config = dict(
    tie_embeddings=True,
    batch_tokens=32768,
    steps=4206,
)
Each number is 500 + 40 x the weight over its row's rms, rounded and kept within 0 to 999. Layers, rows and columns count from 0. Numbers have three digits each. The size before them is the row's rms in percent of the matrix's.

# layer 5 attention key, 128x128, rms 0.229, rows 10-63, columns 64-127
127:485525464506515498510530429528563465496456435496562465527501509471490416445487584545484433503528492509492445464513489472574559534557457532482450421517532498483516448527478410499519508536452511
110:444468527463480486578452417517515432551530467583546482460505519509501613529571546535469518489504460549428427479567535457521428520481490574545519498422468449523564457515504518543513469471513497
112:474521532503520472478456470448571546506551504516486502533566584540475449432516502554581497480559459482479512462557470419450457522485497497500601516469520515516420440501451534525478508532484463
115:477555568520482520503505532478467485547539486552514582480430446476518574520468493487509546536546565505458457525495487516467530453560578516500451438553471475528384468516498523507465562464454542
120:550481445536528497466468514489518498480436524479409553433531478528513561608478452423478538470517520484568502473501509503522436528566528485497551530465541526507536627486478535496538377495487516
118:553505519516438462531470496451484434494454486483478467462517485494510462510515553505540478473435537490530507490474594501499522530536519591481446511546526526441498556462477520459540506552494468
116:567534512539493494464490459536488444518439492592483542510532471481424515523491520421549492477559478511499552506478492587500574522516542397437519464494506506440544537521586520433518465499510509
131:508516499531493492526448489493538576533524474530513496506502522530488452556506558583485491465500488556484521536562535551445496503550551435533509548499501495495524472464531533536474467572547507
112:526468521534519507421516397469519555480492453442578537557495481539510459477528435472517495485441437485458521499564496459529509437488551541506435529459533461506455484515546465511520560515522528
111:542523511520434479424498482481571458546519531540457483489493551507506513524568425555481528543484472465480436519471417554409466520496504495448502549590464522532518536487466492512482504526453457
126:530539546457470487490502493547531541500630542483454452509515570439480531512565523525501461456410474456510499474472510504460467519460517499455454501436543526534441462423486476480520529511533482
128:464480489532441502569452520536524448531567520503500451549470492479534566483504527496473524503524475537511579583487501444451439491500509553534445486486430562496459512549544508495507543503471440
102:480527609544467502458518485453514530508460432471522537548453465504458472435505449485479517525482437428511527529506478551486522511474574413496478529434444520516455565553458461473539544448508503
123:478474461542505469536552493477561530533522488479485412437522448490461497474599497589497525534409491490485500614464468521523386531544531547528550484536505487515565530526507505516532489457476450
123:463532532528440543528539518516493446493513515473478523524502515496535488502561517471489474467485493546562545503564490519465504586498541533484472533506568521509437480573485497511555539472528499
125:526503486500497547441469475541553503516455488524442544546545516472482488571538524505513520529499501502499490485521518533488496486546490509521517461491462486556463398488535482477550490524506397
126:436516516517457462401484473468437512490503473491565442474484410480458627485481471532567588587490566472506510520495428563493442446495511496505497527518443466575488519459496496540484515499533474
117:536478467496502476474521477463546444484465442516505420519444496479459446487504531460570560463478515543547472508474521435506470514506439511479460604517539486423505541499526492546483549578498561
105:508461446519552516456442562514482508479465476426528495543533481510489474427491484502545520465549519549432545477506478505471461520496453443496403542494497490512531514437512448433524515440472482
117:528459531514564551437529507538491521522494481532394560555491541477486547568542487547477437429568459512503501448548545482419462574486497490487541526467489539554491446464482486565479512516480491
118:506527549565478429548530521512532494510491499471504493586428508547561402481522494508485506519467545515433480525469411533514473491507590526526524535519449478479454557472440436523480463463483544
117:540468527540510489519485525519528478485516526495523471515498531496490436475495566498437547527450578449523475502485521501514418423524455459399471525554457502474553522473441465449545532459473486
131:477555482467523453474535558470445525559508584483571486456431510499430504478434562554447535536540480523537499571475473496502438531559502563482484454475522467535497520523545426497484419494526497
114:502556464454530506537409539456492489530509524504540494467515496450565536552455507579489534487557546438512480474477514459551484498475460499496580524495539462545443491402456504543488474465525537
130:411424531480459528513466471415553506509497518634499545506516536513498477542483527431493464532467424508442471480554460495508466520515538545470458493485490492473516498550553506509447473509454571
106:507525459496511485505437544523525477486425525503568518553442524529514448543562427502489544525474546425481487556515458433424539565505490410519491454496468529428478503488497523500444479568513513
113:512547509517454494426512466429502494495536427511441432484526530444533524476491475592485514477597568465512501479491497509539508517547450464511500545585519531484491559446511461536580508502557491
126:491470553538454528562493490431431449475569492505459487483496509450549491480513498503468450495448594523542472433488499485453529429483568516549509486533513486560482543530437489507502486514462465
122:556454446556506498524444524531491430503464475478486516484418575447523557513511524551494510506487546470451541547463524518489451484477528545517477528480479470510571520460561469525497563499511500
109:539373514517530493565501512536483498509501490469515488537484495540492545487497534502507485501542530459494460431484531508562488593571477497508574471515501513436426546561469554503519563556441432
103:529450488548499485486495456462485439539401435519548515488549512465489485594493519574480515474537446492421491490528469518495526518492448421547493525406568499432515576476508498519467536580475584
115:575531453529517490474516495499609534435567468502493527523477471473515398469534504523474436470513532502521467493523498488460520441458469443496543492437502470442503478503489489476533543532504427
123:509464474514438515455473494472478423479460566469509489479461527465436502487528461471516414460542548464502540521461439518413518559484443428518551514537460513562503512459498474513466438530472498
140:521601550549526487463517533468551525478555445495521510487436423568474482494422473470484416439531457471505552549490452514442549464495488541523478481494513494504448538518532501528537521559428524
115:469473457548453508503469471458531425565506482481558535451489419492461583466508522498479501526462538474503483535437537566526482529491461565564478455521563494480473518491495515433507535488516494
103:490538463527488513493475469443536455484432452551439545524530507480471425443455497536482472489469527501523487506481468523523431430498475472491508423564523553476529496415482533571467523432504490
121:398533488488481525466538521546547511475454493506536496507557505533491472533518559535493554501551543528506495467431493512603507398501454497453516434535578390473460530561514550501469476450500518
132:508462544523475524466495513496488511528571479527474516513503470460463529557528471536478456489477431453550524544536523558477501524571473499481458505501523591461445429541499524503445513502466454
126:475464578524488453506523476530507488539515473508436433500512478513597560521470495512531443481464536437470423531492456541484505464484531461491506463496597519550510527479470571502461557521480440
115:532497441501426501531463444484488525492506460501430497491455503452576471433523487517517504464462496448474553482533514491506558443562526473496496530489532598506515559558498515505529503484592461
100:459501575508489480527487548609513626436525587528503480503506497482497528480496539465524471517436457585586477520524517478484476485480414559557483518521483510484508494477537470445455552498489531
121:441601483477516517546500439465534454532493554457471429434488503485490495575510517520467479527480476460444512527441511496523423511547555536536553466505505480521520539508481541487503457540510408
122:493507567528482489504522491521498472522514530497488536523481527481544523534465473480530501510505501521516493602450540551472515476534535473465499503533559542527491493416515448456508537488495452
134:475498495392524563504454484458472491416505562509497506464597501503468411438534514489499486481510500527526501471444521529498557536527491538621553496467488529513505455541518489522509452583449505
119:577460503535471521460478494513453548498538448526478604550533577478516412528472477469498433446582441558504546549483516493502550516502545533525509537492503488536486436476487498553467415521478488
108:504527444506524469515511476502521496438437498560532547487494498486481444464520600415496507456550547542539460527495423507514544463524500448444548450469493489491491473513545474453557471538464513
108:498519459475493460506494546486537528484522431551460443528414538449496566503509570513573466440530523515565486483544472512461590562552445541477475512470477486489507500491468554485445591486536560
103:499447486473509483460489457524512429508511495515536482456532499618504529420505462431455456489429411499492491525472534461502490512505512414472500517451515484468532527525492524543442501488439494
113:520486516418474504545538538534453506530512466422527476493557500602549541567532537494461539492478522495503475405441498474512434506442444504604490593503499461479498535529407510539527497542475517
106:567459517534545494488458486421530573518480516539482557502550512538495484587532535495504511538483479506439451561479506528480463482529497462519554506562544466411474468584474503534523438486452524
124:533594545484487483482506486511492507495526518500491555509453454433433503470499559501500540566491495568551520491482534510511543524440480451532460548460516520476542454502524471502523526509528513
112:468471612507505483511511520513453483456527531450380469425526535498507456460524521472422455451523531513508518457491576504523480504474498520528505512450504454526557519500471521546475446475491515
131:448510489469486514427494585559445596471478546467459514470502386513538448500473532577499458470468491509478510496524558518500483486541579521517468507515537531517453526552525484504510471520565539
115:553418483455528474517514539498519455526564528450607447512564487552484464472506509486538434505460441487578404441488525535553425493468522528509461493491455542498520455559456487514546423499448460
# layer 5 attention query, 128x128, rms 0.245, rows 11-63, columns 64-127
110:486452524514531491481570461561482480489463534521511436502491582454497494575476513498540510494552477449502610484464538506528499586461534554499466526493542421500443422617485460496419561477506472
118:454488474433512543504505464511533525454543498507502464546521516470483512494608464468507518516505500481430496553544525504477512527487522542422493485453480478433540512550536484673426511489522474
119:484486530555459532511458559430454513580556497502533512554482525487560459576430460508540476510497504503535533551498402516510482479520471543482497471529512462564537487520455520453522490478539547
126:527553510459559483522556523500506455473489451557442547501516539502529549512455495509475498555520433544536518489456525486531455497461486463465491523525522512555532553450577611489587470497509501
122:538483512585513443567502478514459516479493485471517481430443424471547545505558469491493506433468497544512543507454498445514494484517519449453565476548517469526544487495516468427498479520510457
125:509537485474537521543466469556508472479430510533504568533439476461540489475476537472565498512501547468502547530564471587480549501513473479448549510546478523512494495521540541371536512591494527
136:522548481502538498492459478525496541606529441530459542457518477433525483565558520500562502496460493493502535504527490486431504521430402518507515474475505549429482484518504565531510535490581424
113:491514515401471494514461553545553520454528463459561556501508515548493475413487437509501521563517470443459449568564511471547532498448572523461490508454513510461596489530483513520540502486550491
113:469516521527513466457493507520383468566492482613438456466483529550472445591534525519509562590534488474509534574488493532444544530504529436426527513446485471483452507466517490542524449484536532
134:496487560482495596469526526489561537564545569481513471441489523515485506470508544474483511520551490540505480475500467438525454512563497495485559549491509563511511455501525397470477522483534465
136:461511449547463429485576499474508509532516475469488485502446551518515512480463536474475469543439444529582539489545466546454516535471497588575508435437458567428542521549517488509519506425609456
105:551496536537489426428461511493459493531600516519564519503489469556545438460455476513458488582458512470573411537478429520513539514478433501452417471506505516484422512494546460507547458507543565
125:407493477557538410466515493496549433498445564540496489533555484438421453480541494515439481574477433481484440489376486506496465492487524522535547524554489491500489501544496505500462506565510424
133:483552482494510465573569506478460550490555450485517470470443441473527537481470528461513424450466431557522465527468513497512485512497521503498529509514471520445474519604512447492528537579531441
140:535557508495405511462531507535533501571501454553506509472504517510399510533519508504559502552446568534456504445493517459464481475450596537485527501503424554544489556493466517435526482515561486
127:501408469448462450491494508494489489607507502543438435500430455465471526564504488547463580545523488517550520502466438583441539475507505557539482493537477472554520443448458491517553513467526554
127:491512477535576434484485512571528579470460514483502430486500475517464454473545505465497426462512485472489497568471404421592545548419479481513501511512525526447536501476570521476505493533460565
107:571534493509452506471477540529545489491596438444438472506497478496522556452513428515483588500506469568533464521565534518494524497460480445528544503498574453512445551483574460493518493459514490
116:524509477494480503504484518542491516476497503486453454519540554551461555631527514512599494521475493491421512561532519540457471526505495540487471554443495563518450434516460450625467511570525499
121:452500527498493463501510523432470496429501474437564453511505522440479427544556513559449431568502525441494437506429450556429488521490487512497519534543523487489514539509493544474520472424476453
126:494525527539472499519533519452524562491537574467465456450483532574457367432466566559494461527503502421486447495491480481466561490536556419489551542566544439498486525532538450433527470473517478
134:404473531547537461490486515472564490493536549426498536430520461456467458475435548593539510456442495516445484495411530483417514482556461533492476505478478502567542503584524470475479500557532508
120:473463485436489525510540494509507463527550562452483504497473509533514482570536500462436528459516501533475493471506527478465529437565529496439488444491503501489535536424542538476474561451448488
127:494555547541534563537473428506448531421462504552558562428553549508459454509462484496465543539460541521526535445543497523490462570498490585532463476480545486425564484519489490486412465411576469
111:528485516530517483501487496517499517520486489416563541548559527549463460513491533479568411425483511454549513567500502511519491537482521381433485569496429493503531510515470494477489491484445515
118:552520466457522502504517529509483512552579551495475495511466536462473551530527496482521493405546502477439547508470467527530509473490410501457556507591624473518464539427477461507542465511504542
124:499501472464464451579454499468494493475538422508533465452505507537552453548514516510439515478445479560504532446500470526482523461558528426495520481587458503537564481489452472513491513440521457
125:581499491538479484527502439437491454556448506449461491545420487501484543559538542529483491515498492523429541546504523467491495513466457434474499506525547494552510443440526432454576474504562507
114:444460473424502516547570431570494497458448550482416457551510490442513524563544452406494483495483519516511422566521512478529510492477486483490540559471414561510418472521466474478532463519486493
107:518549451496531556487513428508527443499461446478471461519514447543544510546530415452495527549470522480497498516542484524483483597453424538449486503497556501506447481443527492537422485546463541
122:564542456485463576502500544481520502532489540519537462516580532510492486439530489498563480482513481511494543457561444480543563434499483479492506497539547586503514535480540437522520445478474464
131:561525444477502573488518471460522491570448493469514487498473511530449503498537579495454519463498564457482537566408482576381465529558464500496513535469418482527474492463490472505482509605506536
142:470517496460537526494466553449473512517511504471531524421507484517526464452537439436514394532487460549571459521507454502498502566476487494565433467503496523469489536521551548513479523516524524
123:518498505521444494540600491476454457570482520521518435468440448520537554473485481523464520561450547484546543448440477477508500513491430504540470402540422442514543510548519542470512495482466486
107:591427483560436457466502462523512498494512456557477478484460502506425502468502447504544580540473573486477482419519431476547482498532430532541463485558525579510565517567477534456569487489465509
124:484535505450551530474555477533462449466481492537539495531526518440491450481412527558483516461487471437456508480581496512558491453510506581492541498516536487457528478549530556456489524494470522
131:497429538502510501456527558479471480498469483505520549526496531492532557595483476467586472498441503522480463522529458520437500567499481522522532444491511580482510417554437500488415488540506549
122:481460478448537460514537507546472502520497482500503422515590491481542553485567374465485468524581503423507480488482521510488546554577545497455529444498507546518506432520488568485495481472492565
119:569435521520425515536524505467473504469487531524504479509466424473479512515549500512515521456510465488495510528503453452537576487482474499445592514561513527466588493434556483509546527602566494
098:458560472575517513458519482478558556538466515502427458501513508520423499420486501512495540498549459528556455480541452564537513519440518527521435501502512571431440438517465525512486507523522466
128:476514445506554457526543498479511440529478541513540549456511531427465490550529503526480496499517402513511544470391497471470521484463543551482567517512460485495505558518538569553539508540515476
128:517515476485495465518534510497517479574563448447474557508513513477546516527517482514424470579504466569497504574523429497489476515540554458468495484503449466530501488443587469455555481543480454
135:479483444497523614497514449528521534463460522501565567476504465492417458500513548465535473445477478518448486473450491470506544499524498446521559495503437482464424503511470483523455514598487461
118:556537525462472489508538556447505534522545440495524496508529538542490479468599480464588447437476500474416539560530513450443469493543497533510461492516528490571505452490504527547460470531544473
113:504534497453547529473489458536582515501446488582560488474506493467508443532441556525598483512545570444535587509494524473537491463483466489535504490501523548463538516477508593466452480538391519
115:488495456552493522534490491532503540532467524489486463491462429478530527469455569466582438462594548458481524536500519523401455514434496555489463501559555575437536448489495499507453506547521584
108:526492522589508473548514455499433449513480569470478511531483520544466466448438431438456518528546427341532511531438547463520533493473478481514494466514472466551546455486514586487473451484502540
114:492440529506545470507525461463492439482492504489510437393502451544489511556492473519467459484504503567517532490455570532485539530433486521547491473514491474572416496479453503494476549483476480
109:467477500432476527485561521488502545506474451623507545489584552482526462551482496543508472489464594509530581503507466477532422584485430476472475459537485499441456488489510492510512439475571399
127:523490485544550483478447446490517496559525486556502496443529405553514474493458503578512517461498477480525536474562471487557517489401442488524524520499467546452439475526481453529500533467517541
122:543551484584529521461506489472501528508519482518496473381516574550545493447509517465500510466456541481504480440423556461481452506556431502553471502552529515567485481493492508526501485461495532
130:448524528487542590433468598484487556505523502443499533474513502493460523461498441524528529457455466504397456537505520554520507468513491535514502562459498509482519507513548523439494463502536463
121:488458551475505479432544483475500504414518530516483456465522539521425503429482516402486488486497479513521507476451555458490497467536518510563509469553547486541484493566440437464487491566481457
# layer 5 attention value, 128x128, rms 0.187, rows 0-53, columns 64-127
101:438552509505527504546532475523451522475530464559460505561484520517533475558529464523485536501474516464497526467453584492522477450565516481625522586557520545564462569562451540526514533545509505
101:547467473511516527507433408410514467467462499472485577475524446460441468524520445493556489470484585518491459551475503451439476415535551504529460480579500431533529502495503458527500548449517433
116:465529520568513501482561451476554431527521499476474419501473501432509449512482491491506532449518498506495468506562542445532560564437450503473476470451548503478456539536524545533523545516442493
107:443473560455491501554522523485503538496474490524442416436557480491577554532584567501433486499445476542548529500430428523593542492481531560518509413522540585427476487480499543547485507528429459
114:508504509532494471511551472547513509555557560484454482463476505460547520518495536548558499507459540566570443487520456549404521500515507579564483501473488498460502458498421498463506529517478576
106:524539502526441499436473532533538421560427447472484449597452545445538538517456473455488494482526513470518512482445489480522497467486448546545561484476507490490468402457510519472529475527463531
107:489514529414525438472508482514503499480515536595515469427497520518544473446480521443505506548498594425472483504572510480473430507525457492500498468455552548443522510540516465485470468433552482
095:463474518470449485489431480444478538553533521496472507483498576484467509542519517558404487524529529560486544505544451518490431481462531516501589538560484453518558482486484481520527491438499518
106:579448521503501442532486481546474503521491540505505529504528585461485498504535550485569493556476479514431561548463458576466411477554561473418495499560510476494551470472457560511551500501498542
116:532421503443482491533477565515500550502455458470566512489470537448567482483471583486544541451547497501498511476524518474558473515602469529566565523484459475522547532513465453534466490503535480
109:451494524565476505453555520501519424500473574490516501518510486490489477481498489509623509467483556412523514497588491482556517525501577527475492507532501509556465418521558439572491538503451428
101:457542534553479485507521499419501492560527531506536489502400528517629469487504476482525512517471487568473533514511434520580518491476480490474527486511544608503504552479511523470541509498506543
095:469487563457470461443521424437468478444515517503493449411534515513497465420404485557503524455475549539454515496468465490499484467483455522483494522609516432514461505555553487488511550422492529
101:487468490491550533496479522456536470450485508542523520492530493456531479519503536486546493519520510512553454497526506546495475394465564429466484499527536525472518511546502449484402503527619573
107:501522553511525508539438546472463474438564464519472440432474500448500501432454462523544411539538502492506450562519494481487501556514462455520601517559550504492462416485531483507515562446565384
112:489540540521483484505474461537541537503518508495472467531444532446467470559547484472536518543495429519548477526507546578510405430507566511517485533455531502449528392446568558567491536509527464
102:491472530500572529537510449525510504503516444482491488523404439521487512457525548524503480505476482480561564491510524530427507473503476502543448538498480527492531542547421462407419542502476498
102:581523414464437512504547535468550508546526428518562537544462524499484543473495523508521507489481532504525552458563455527494456509525502469532474495555584519386528511480545402516500498536485538
105:478522528450401553505518508564519494508486453456513470535520481481471485492486444480506449423481513493507530531604551405503519500489574526455510521464520541437537478473503503459462467490502512
115:446583450430548492471554552490435488496508466438496506432506513534510545512490508475466453559564499444577484505494495439526501474432563476519487540447500532549509521467508479527578530472491525
108:487522588506381463450524551472429506598479468522516441491513511563409510448494545485490550510496507478484506486478501456538517573448490444505482458475554488497575530482461471506462499518530438
105:543512458474453505460527492571555541509459545453569587507551496509419454487544440551557497563452481536454449494605481504560501483474528485502629450502462566475486552532504462519467486554486489
099:456561451478477406621501428508566489499446523502468502462540411520574518515487500436463438454499438501465559495448504471465426528511480481478559514489521473454444461497522489470447562533509502
129:521455547540448534513500494481486524563437435493452555467463543554488415598531508550512596467534571571411477520484544482444490500546520526481478488553555502567520423600493508431467524477514497
133:542563518471431495500493571498453586490537465520525582533562562554528488401509512548519426500443490471511498561599491496527541549511480491505440452502571522521497485487547460446517469471572479
107:525469580528480510503443501465484469520426454529510472558538463532611522525530442463526496550483486488511467450454512535492452559442505459537444479506554482483562516520530564435537511446453522
119:507482432522486567400508504494516511525476541452433530476508495512523529519568476469399484507477435526482528576476482500505535508456563479391466545509502521478472555493482472615503507581533540
120:477476501522458411487408488509538474528523571490460514516478460544512477492481518633524505559434598456478487557473463471490486552502450516559509506425543572518491525493567530460571487463487577
115:528477493471384505482550515465511493593590520518489461560475502520480489502430480505482475530470502511472519510550457475489548468463521530491509471457513545505542455483519532461460460468602536
110:472532527474488503511476567542529491508482390454577513571513511461542508540521497520466452457506485512473479475520443505533511429536442515497501495480495481499539433564459399464477540542548411
109:554374432533527460539499516431549492521519445561535517486504493474518477487486525512462439448541459588544516502601545418496498535502537520467505539504436550479475478479492535575512511527523535
115:492517484511519480559576482519529483522521441453492482479455548529532504489523530504433509536431506644499449456441513466483485532499513502447438485455393453538510540475545493556525493480508448
106:469454446536563501467484565491478499442434490495538424533453446488470523476448477464456461495449556467509484515503518563512490472559440572516462542540549524483534502474438546486443470526518526
106:404503499490404503492546517483492485407487511510523493523541502428458471533480462555495480530409429530523521488505505509506538497488511462536494643480546486488514494522465501486442451462517502
106:445553551469626505499459510463490439490459544490495512515474506506488437542453519464453486471450536457419451528490547501474528523502463620542491497482517519466524505539527523566515498401539429
110:512492523442515501519521492465446496478438476508391530511515519536539510500472496565497522510558500451510453492509538528504504519488462496492506564556477536444523543519446512492509491470527443
122:504508485445539507527515489486520456583582497503516476476588515468436484557591572545449520481528538539492533494415508508505549540447497542503508491567572482478497502521545527509478579537535456
114:579569465551539427545550481437532455503462514477496508453526493526480543475536576457520543474444555544498503457469540487435482461414501455433571596484477467541496570469479470495511516564529431
100:544493482557444518557530483446453526497488454529489473478515447484503496552528516447505470415517546478514495510590446464471525496532500415481583483568540563449500487544591509499472513505460513
093:504540547491460436479525477418463456511472463493528464512522511474530510479503444496605392475443485468421518557456440463496510523523531503447483463506536528469563488446470534524479460478565512
114:466508478478507440560500409498535524472468478551547465476499485481480582493444534479474445544496502564536443517496504508480490492541517445504460484495391475438424449485512419492444512514485493
112:549479546463457518545543558556454453523581519513504492539438484519493532513496523511487405536475487426557513498538505552515476510525490522471472554514497505534555525439450469516541419545480590
105:497568462550484543524466526505487475448491576511514441502515592491518498505475498507489534546552409482471482488531590505558424495549569483498488555450521469528549521485441542476504443475442508
118:517544536505536447498461475515473504488505550492435461545481516486466464490593516476467457544485534518535436518535539465493505537439512555490490502476528394531516548480550537497559516470503588
106:539445435494563465520546405524494439421440502538479504487529536523484515469585505510524507443451471480483513523525483531441453563511486479505579488528471470539493458474427428538362493510528532
109:544515458503541496526421592538553482549492413524435508469494493538549443546482484534514439530521546428517481521558464527470498455475501444439556414530463486513520477436515500517467506473463602
113:482487492517526441475521437513534529495428561574455532470497466580534529481470545519522523498554527557544537494475499470435559507522429507435473569436471468548543566418537497477444548504521496
124:502540463514485470522587587492491515471487468431539496465449443457470536493550492478507461510551502559547478532457512524452477571490556451499484504506495551475576552540558438477496501558553528
116:418405523532438461480527496519476494493494454541465472494541540483521477450418484476550521552443488487515485464463442441470497515466539475496493541508443571562446566471472420448472513493514499
115:540508528497363566530469493496502489523485477533470468504466444525497528474519564457500493477503512579498416506502436494539522526437450492489465524539514396521484526427537456391517505468581499
120:472524534543535474530557497486414491515462493463515488549538464545564549558502580494483595517513521549510545491594502559523491485458516517481513488467514521423484513467540486478500560478485566
098:505493581602488553461574482573522494511543550566500534486507466506494469501549514572510502478542487454511487596488492509532492561416451503509494526505546587518425499395523507534420525512507459
112:576522476566511518461536524461524526506520511483440503505466566597544508513502522550530456482546478485513529515592494479526447528480485529552540443506510542476480514499455467538483504497545488
105:515449479427493478415506534541465467507439519470458429474538510490471482507520494555529540532524506562527452480479503568508465499537452508497488501530530503580429458436495551513551466543475598
# layer 5 attention output (transposed), 128x128, rms 0.177, rows 0-52, columns 64-127
102:470504508473495495537508562545556546434502511441530493565521508501528578554510501483454408432520431515549491505476488446509511463490553473539465506555514504449442537503487558556635515451555461
106:563533530537463531462488524514543500472532468539484494503481521488508466400548517510493440452520556564509482459522407435524506445536514494542487506499509491528527571515561458491659513507490498
111:555490504477486507541488478490498516518502513480552461545486503497576446471533490477506503463572509419484498552532532517455557516597506535414497513541564512512526497449478486498435447586515529
109:422496577507449541526538471519518585454481578525536495539562468470451494409539527495540486484531462494493526495411531452524516507551530511573523496509535481508511472497492457448448451478534486
106:512476454458570505434488484493525571498501555504522503426558493495531463500535450538485488525545477504489469532477602454495536460503481522511542537435504542454488451496559479518455540524476413
103:530571438482484432546509458470478550600493441509563444564497488435547555582523519459494485475523556482462579462487495487492445538503519491467498407514582494547501500393495545441500536511513473
099:462479517504538461494508488520547491441500510466482494453494527485416469521441521531457605566548486547454530448564482489456465472510482544534547523502466481455591553557550599560515572434480523
100:508525497546503529535497476517477504573506485581538518486561561487423462585589540551531539527460524610464568470507472521510537452481539475432528526555479458477534477548495509476457416498609424
103:509479530500487442514536509454516522482498425564413513499545491512439444579551474491521496544511507545491479545459481456446514563474534487452526503545500425504485480473541558502558478469504468
112:541563483452549557537428465467482482548485517489511498495519485463518485496535445508524605446527487508405497448475598491519464510443503470501487560490532547507465493486520589468497459468468420
107:496457526541449397506503592450443539469541507442518454465443439425541482516467479520511528493506532473511468502529503508520535470483548538478515540567537456524554521566467487476498527503436419
099:468446486515495503505453453488474544462492448457540487622495476453508379507515457587492524509494488476466456571490471456479504512500484518432536513525519488420498475426504574518470471503515549
100:541497535479489574493460523455470529484527526522548531484484477501476368470589539590444526465450531485432496494512429542452552462515475468451513485449434524407562575541548485430524541480523559
092:519527516483551557516424486572463483493546402586488491460477554515535551520461496426531535480504505564542492551554451543550527511474485465517488535434508476462424458564514510496545561464432543
106:494470461472497491464517515576539564548539554464453459553503586460447446528498588530538514423512545511470512554541448512432522523544500491461539484512471516453497511459470435568545504549515479
113:531485527540534479426489533476575545516514471583516506425506500441442461501514501506558446541474466500494517524477386530491496513504477502507500461539549527514512437537503485517524557525550470
101:394509548499467520484556551494556450521501581456490520485434448515483550465532484477428488557539450509570440476505458454567506502468439526501502529417477551459424464470538430454494493541476479
098:495504488505536466493431425516504525488512488533528502561518410521511459416516431476562565490537518511554443457513526540527493527425457512531492558572488505466499512477469506438451535482515503
107:473585534581504484539480494451424510517528512445502465446467487515513413409521488504500475443496443517499487486568555463525509581423482530547476485502492494448558490520547525556416599445554472
106:499530501561506517473508471522458549573566541485492529506459480488477525527435467597424569481489465485472469476487544472569538481535488479525488492482545433584489475477499497546574539511508530
104:485551496494543415490428471505460523504534591494419461573560500519504430457485497529477532527518509507469464529480448466487473504482487438448544492546526516417508506493518517523467475456466541
107:423477561481537452462479534515470487426437446451527498541486487470471466460545470498552477475480445497404480556494509530509525493481503582544438525475446445546492487550465503596525500591482532
095:497536513492440502507570506488509511434468559523551505518530522487547425495559511401516534507519465469571538492505529449539549520407444507480596520547494487461508506491436572526517461500429511
122:510571466510496470530551578550488491524513451517471647551510478432507539468515475523532431512472502525468500533543551533453517516477508475463525523441532537468537532550560487480549493512555491
124:531517484434474488493527469492538510483523430413469419514502483505522506459494465433539541460493496580468462498547495539459545572473468506490450432498376497488489515565539539545466564475466481
111:518496551555466500514495387546472513441468516446470455503452498537491479427535519451478470562487508519457465527529482530492511561565466370501500567553524475542518485428498460438539547507538517
118:519538532418562532462510608447463443522526457494507528480508569569524522492477425464464486490482475460467509570430529499502522476507541534553466496545441433528539500503521532453536499451508472
111:463452416476497491520541499473512506442476537420493451494481470451484450544510518518456510523445491518481494486446461479513490500482477513488516520419477499495546503437535412475437508489526514
108:482486496456433493524424431506487548485465586472460520534489569501493488457438478457475519528439489481452493520501489441533530528488549548465482477479440551483563451503510541524504504488600430
109:510511497526522488485509488623548470584461531483487504506540494463517500472558435503507493529524425440427449551517530483578533523460574511503510499431524493537529481530565549445488517576475503
104:513550487563511529460442475487514524478510500545545552516538542535449519460514449476593504425511466494514532485546514502404428517478481537550482509470587522460495518505461381543513444457513505
118:480521540494566589479455515510497513456552534458592516528559500482463526491515438562517502500526484474424543501442499458531474530544511474534503457536546484473528503597527496470499459443502515
104:444510423581514489489569511472521464440458495496391421456440470475501508471477567403503451477514484507537517511435477540471444517494480431509493491541482508550560523506567512458516534548485579
106:465426508535486529499489534540434491557447498530482499448470444520504496523562545505563600398496455454467501565533526510522541569447475514512490591448544561430529444481534495536462554510539534
107:517564527524553500547532540508546519493503515497486539506479535443524436574431600558495450506447537557506512453530495446543499564514438509503509492481500558400489618467526543500435459477466513
104:560475556488492570479506529535520497506559499480424480509471463528501545498534494529511505464546476512472515536505449479541564520482471499454560541493478541445442557457546488613540466532544523
115:499523499443572464507549467589430434458488495524526512549533530427439510561486506475520500452474483499510496500514446514547521409530540490561566518535490485434430504548482460434444467541496485
113:502523529471474455473473554525526478520477542496505472530498466526495545509511487555522497516543538461545513506487488478545540428453493381467566524492458481474448505519524457478640486490415474
104:411515463493564520529470479485489540467488526490497496518543456465505552496528506426523492496475432412548475553520464578459489504503600429508506491464445496410488535506496528535522513507490466
095:491549547500526509568486480545466443568514513459474469518452481513496494553534478430498526553506545427569461583376458408457508553521506488444493461491478471483514516530548577489463487496479577
110:482462492517495499474534475560491452458509568561553534472471598542469497455516488432535537551533517459511557498437415465522521499468496562533523452470475480442491505505501505466573530466458514
110:494446450520469527547481506440456457568554480456503493419501479479522607587473498486465517484513444554469446470465495542470473505444486520533543503564486506575466479549498478509459554483519474
103:527444506543496502554549523515462541466518482480446461489439539459522568529523554470500507379551456546537558457490521421465474537532480546439475465543561428533500473528455486541526529479486509
120:523459496483472557489432522519573497432538512497547547427543463519428481483490518474457506446411505466427554486472482397507484470505491385460543454551523453532556486534559518510485504512482434
104:478511504411520495499554472486503391463505488533519492499460600583513537516541517491450506561514532481458487548502578507501484558419553503505529549488518491508490482514434503509488553492529461
099:531497439467512546490557543482489484520500483530517477484504516475477474501565475560507507543498571490456480474451495540472507494491470544521428540521487452554516531464466510590489469520465424
117:605435482516463571448509588473461481489547578501464474550519529560547547521495476489495523542514540476481555506533506555462522499484423502506579464478514501463452533477530545500480499444510524
117:480537509512546493479468519471473449591492547481520531482472502500539464452448488490509534415554457500538497590452520533535481516481436506544481486567444469521418489550528504498544474483516494
120:532509537566540464513477546565444536562497542526542465504514538558516480420517474574504537545523520546499535472476475520487523542484572489534517566488482594500480483491531541524563529432515528
119:483543470452509487493476494522539455485537497518480500528476498454568458444457543531483552558543447469512534480555539530495488430509510512472516459464600495449547476446584513414494447455486455
119:462542535518459498522534497534515500496500511520524536474544453433537585512519466611463526589481474578497516548537519548495467483506487503484464468491485438539477540482522522493537579452506504
099:519466491495507526483513468524550512504516450422514483530506523416455508553567466508486510496527476483492496545483409551448460501555492517537579504468423524511490458475460458546483507511510474
107:491499553580580428531501464461513449429511512501462505545495563516503509486554539586495536532521497547526467491419563530444488468500528565496472534556435532492511606532479497616523530515489418